python train.py --num_hidden_layers=16 --intermediate_size=704 --norm="rmsnorm" --rope_theta=10000.0 --rope_fraction=1.0 --attn_scale=0.125 --tie_word_embeddings=false --init_std_down=0.0504 --warmup_steps=200 --batch_tokens=65536 --train_tokens=317400000
Each number is 500 + 40 x the weight over its row's rms, rounded and kept within 0 to 999. Layers, rows and columns count from 0. Numbers have three digits each. The size before them is the row's rms in percent of the matrix's.

# layer 2 attention value, 256x256, rms 0.0352, rows 209-255, columns 128-191
091:524464449520479458518558478495504493481417543495583539484609486527556423535540499464466448482454575530492508456465526469487474513536529480418499517495425526413583511439485505531472451497455538
094:557490505648444464506515522530506532476456467451487589505532444532505555522494529471523511583551555524488507500535438500496480545506514549504485516511451498517488520432463447555521529452480515
093:569532491555538474525451505432421505503541483504507477507475455442548537505521502492522416497456523450542483529481580506519505457505545495466497433517601510535455563508566487494516483474461424
094:496444475562462496514506418423487476506478498426515427447499543564506497412560519506497448492510502494518561540509463410519552540519513503477471488413478477519515451498434477519502454584485536
097:471502513558523552527557510486516498420509562523435539549470556462539519568513512479497515544530486513551449535440559488543486523519534417505480505475528521500485437449522450483546435478531459
091:498438514500493485522526462565509499502530560454471466510492522511536506443435548536401515520451505491450440532535515512489516520506522443519585569367503448495558492517521566506471507520534487
091:504464528439488574401436494472498585463519505514456531574506434527545509453553529547553541513569538530526481500474488579452408497501485486518544549513468466480546440470490399543508443522535512
091:510424541587446546515470531490490432579450458455487537492444512469474491537533493455484470467517394511445449523455525455491564489475461517502488517483436500544513482529542588533528522453438496
096:569546511516513559460556414506429558518474513478560586559491452505510542550531509543542516480470425470471540551494541535489451548407548600440491468512531486510519484463432485569574463548505482
096:535552465610520508558526485479479506455549507437475584508544510469448548484529495595509508491468483541499445530508429409518532542509512502513459472481486572469478450432522520498487549503491468
086:528600528480375490518466483478557547507508508490537455607478435476591444508574478398488451529556579541475443482480499532533454488498535522517481496408499427507439503498524520480546428392506525
089:470472548470459536532528518580555530484502449429515526539439510480468507500458581551511496496509495522509446547552425495539489482517477523544496495578534497476496504508552558530419552448467514
099:468521492529526452557443533522503549523537529550466434448516518454532570480497548513476510522482492511510531488495526548440580415487575484461462467518469523455495525573416437449486497532475464
092:373496441496505560532536533502525476456518444533550445557456529582531484526556410473553551438551466504535493500496501503414489476537499463506525494475462566455428479492472518457490458510429475
094:496525541485548485493448484476467481499509478428492478503479494459524600471526524506471519503505478474487529526472452446488426477512524599471457442453437488445483525518482528497444510519512505
094:500513518550528514525521561485504467541512577502455499520458516517516550485506457469486568549535544433500488534567531532483495486483455498445520553475458452410465514554434515497463400453543512
092:517456516526489522538447402508495486491533555518548491484470549445598478468550552458452450461488505524600467532464495503556442525483435527541447438485474512483427478530525460548511519438594598
095:502456481558495442523511555540452581501473430499570430440472530513475481498473566490542527588456468581563561465571452506488545522579504460531483475530534450487527521482506402452507502487519511
093:536542551426496434498543495530490487522522469529494481564512498528544491481590443427547457439513534490543570523556575546523450500488438470582491514443483518488519533522473524480587551541459513
096:504497545545486485467476538519381474465490506501471358442432511486573486521554519563443513529487599496546515567520539488513498523503452581529504478501539446554468513437448541525487568556505466
099:520445444510470499484441505583539496479509554438500501483484414459516435500535554504512497528510486508444514567416585463522496514506536540519524535538458506527590540405518465470539510452510550
094:533498410481473445482495460463492443532545473525494495506559477477503457535531477505533494466481529498482540529453499555458449521436529471500468483575433507468513554473521462509528537450472486
089:546476475537474486582471558471470431505476475528491553503566484559535424516581472502492445488527527501474462554515486416417506490483516485489490510478467555486481519460466443390521485474535504
093:486550544523551438466487564466486466509454432463490547411542470546510468472578479486446455468503524484509426494530571537492554516525482506459493518522450507523556438471548546472489540559559478
090:536524532495472507475459517543496465523495405445432486501466536484459524487524491434509582505484447497434517505493482522583450519443542413544474494484480462452483504444491477439484510515551569
094:503497447569470510491550485427500448542520513480445518490521495478520543420558494559482393525468468469556377461492591483508538525471531519546464546533402524448501538501487526550522548521496482
085:551575513554516436454462423578474460548504508474453541485449471458464493583483490528488509451454460454460443488509473384506525517456482532546441479524523568506419481551525492464489576473509515
092:520504444529414434476509419481536521520481501507502534473445482502432540461464542491530544538515548468466482511458501424501460497507461495541519517520439510458482496513506539495445508407436564
094:487498511519524442406487495591565526536489468518438456525564450472509456522546482480547502481465594490515617530570518538474565501547511474542519463479452507525528457552488426445421490433481571
098:563518450451443479527497539437542531536411469491463492518445494581453484530537502541516510557490528453482499446487500524477529446452490566489473481521510515453509514558525449482487470484512483
095:530552522551514417511529573477514542485502527495541587528529476468527459564520454524498482552419520518530484478523498539444454523480496463511496464513515550481535502481526559440500486572580480
098:576530539419459496441518524478452511472509458486510552554422487500445462497457476495455605480543457463483501501518421588521494522496473474587438528514548442458492474591443475448488492546512503
098:420520474481508487465463457494519488496521574497514516555511431505557474466538490498535469583511457534521498460532512505555513516480507543517502503484496553471507488481510443426531460503491426
097:445522543457399544476486455471522434473535487403519500465456513527514472468495425497601483491430397482449506484490485545514478456454441504504481450468570488562474485547512467480515580529534547
094:522545457490480545497519605431515496545518515496437561438487478493487438524501488496541462467453534493531490395475518475468492564462478522480466479497509525508490395519476513531511608518496559
090:490584496452483558504491511501448572471444525466551510490580457496491563510533571448457462498487556470561505523427474506395537461565488512533556492491481518544509550544517507547495528512493523
093:449411551444398463540486504471551412545474541486502437465450530502523506535551546463505484536542545449522419471475539486533493549550476470529505521551529469481496568428538569520515552475532470
083:487521463567491489569561508572532496409568570550443559420473478506499406552643419514451484496474521444483502506487536504517493489517525450493452455503526518469516476503490484425495464546505461
094:472486547534477527488513482447559541516513514527412488459390494451485501460465448465520520521537508549513495477494480555469474508497515519469480524483442486554520505542539473562506455497472437
099:470526594466466462452554529532497495493496497528477463520524509552524528503497520565490425489451551548449449527451468492476544548522513464512462445460494498500480518521470465491506489496459529
092:438554450553433568495490450428517496543515470428562425543444482464577481462524508497439434458477505446465487521545515584461479511481441540508490511499492503538474497477522515484517425489468466
088:586485518538422483567547548463485506490507482508521504430517549466515502498470528478490458478490458527534467463517472518528498469467526469443532458539488529575522489533452491473477556485494528
091:419530522605542489510506518521464504447475525503486498544509400470436486491512491532435523407513536492531516530508484613477483488458538472418521558539521527503406526522509507457423469555475499
094:487514562525478508454446530523469555511480520463525474469425540583519538512496533549577508535477434447556550451517484498537436463552489514442584440495531486462483484501496536484422502509511478
095:447577463465450542527551451494484490536512515482490545460496443506476456465504521552541485506584520536558505514442476419564537530451515517465452450535493546584539545497513527525497567550433575
094:487427515427505507522445534480590427554535444498421493406519518526512460503456496488405503493457564580499581511483511466467525449507524517459472480491513477491557477530541541525533516516536597
095:494487496508481450472484464519487470542486477487483458467497485505442462429520538519501416554509574476440503547438505482494497494492428489480484480510489462583474460477487467468416521520393519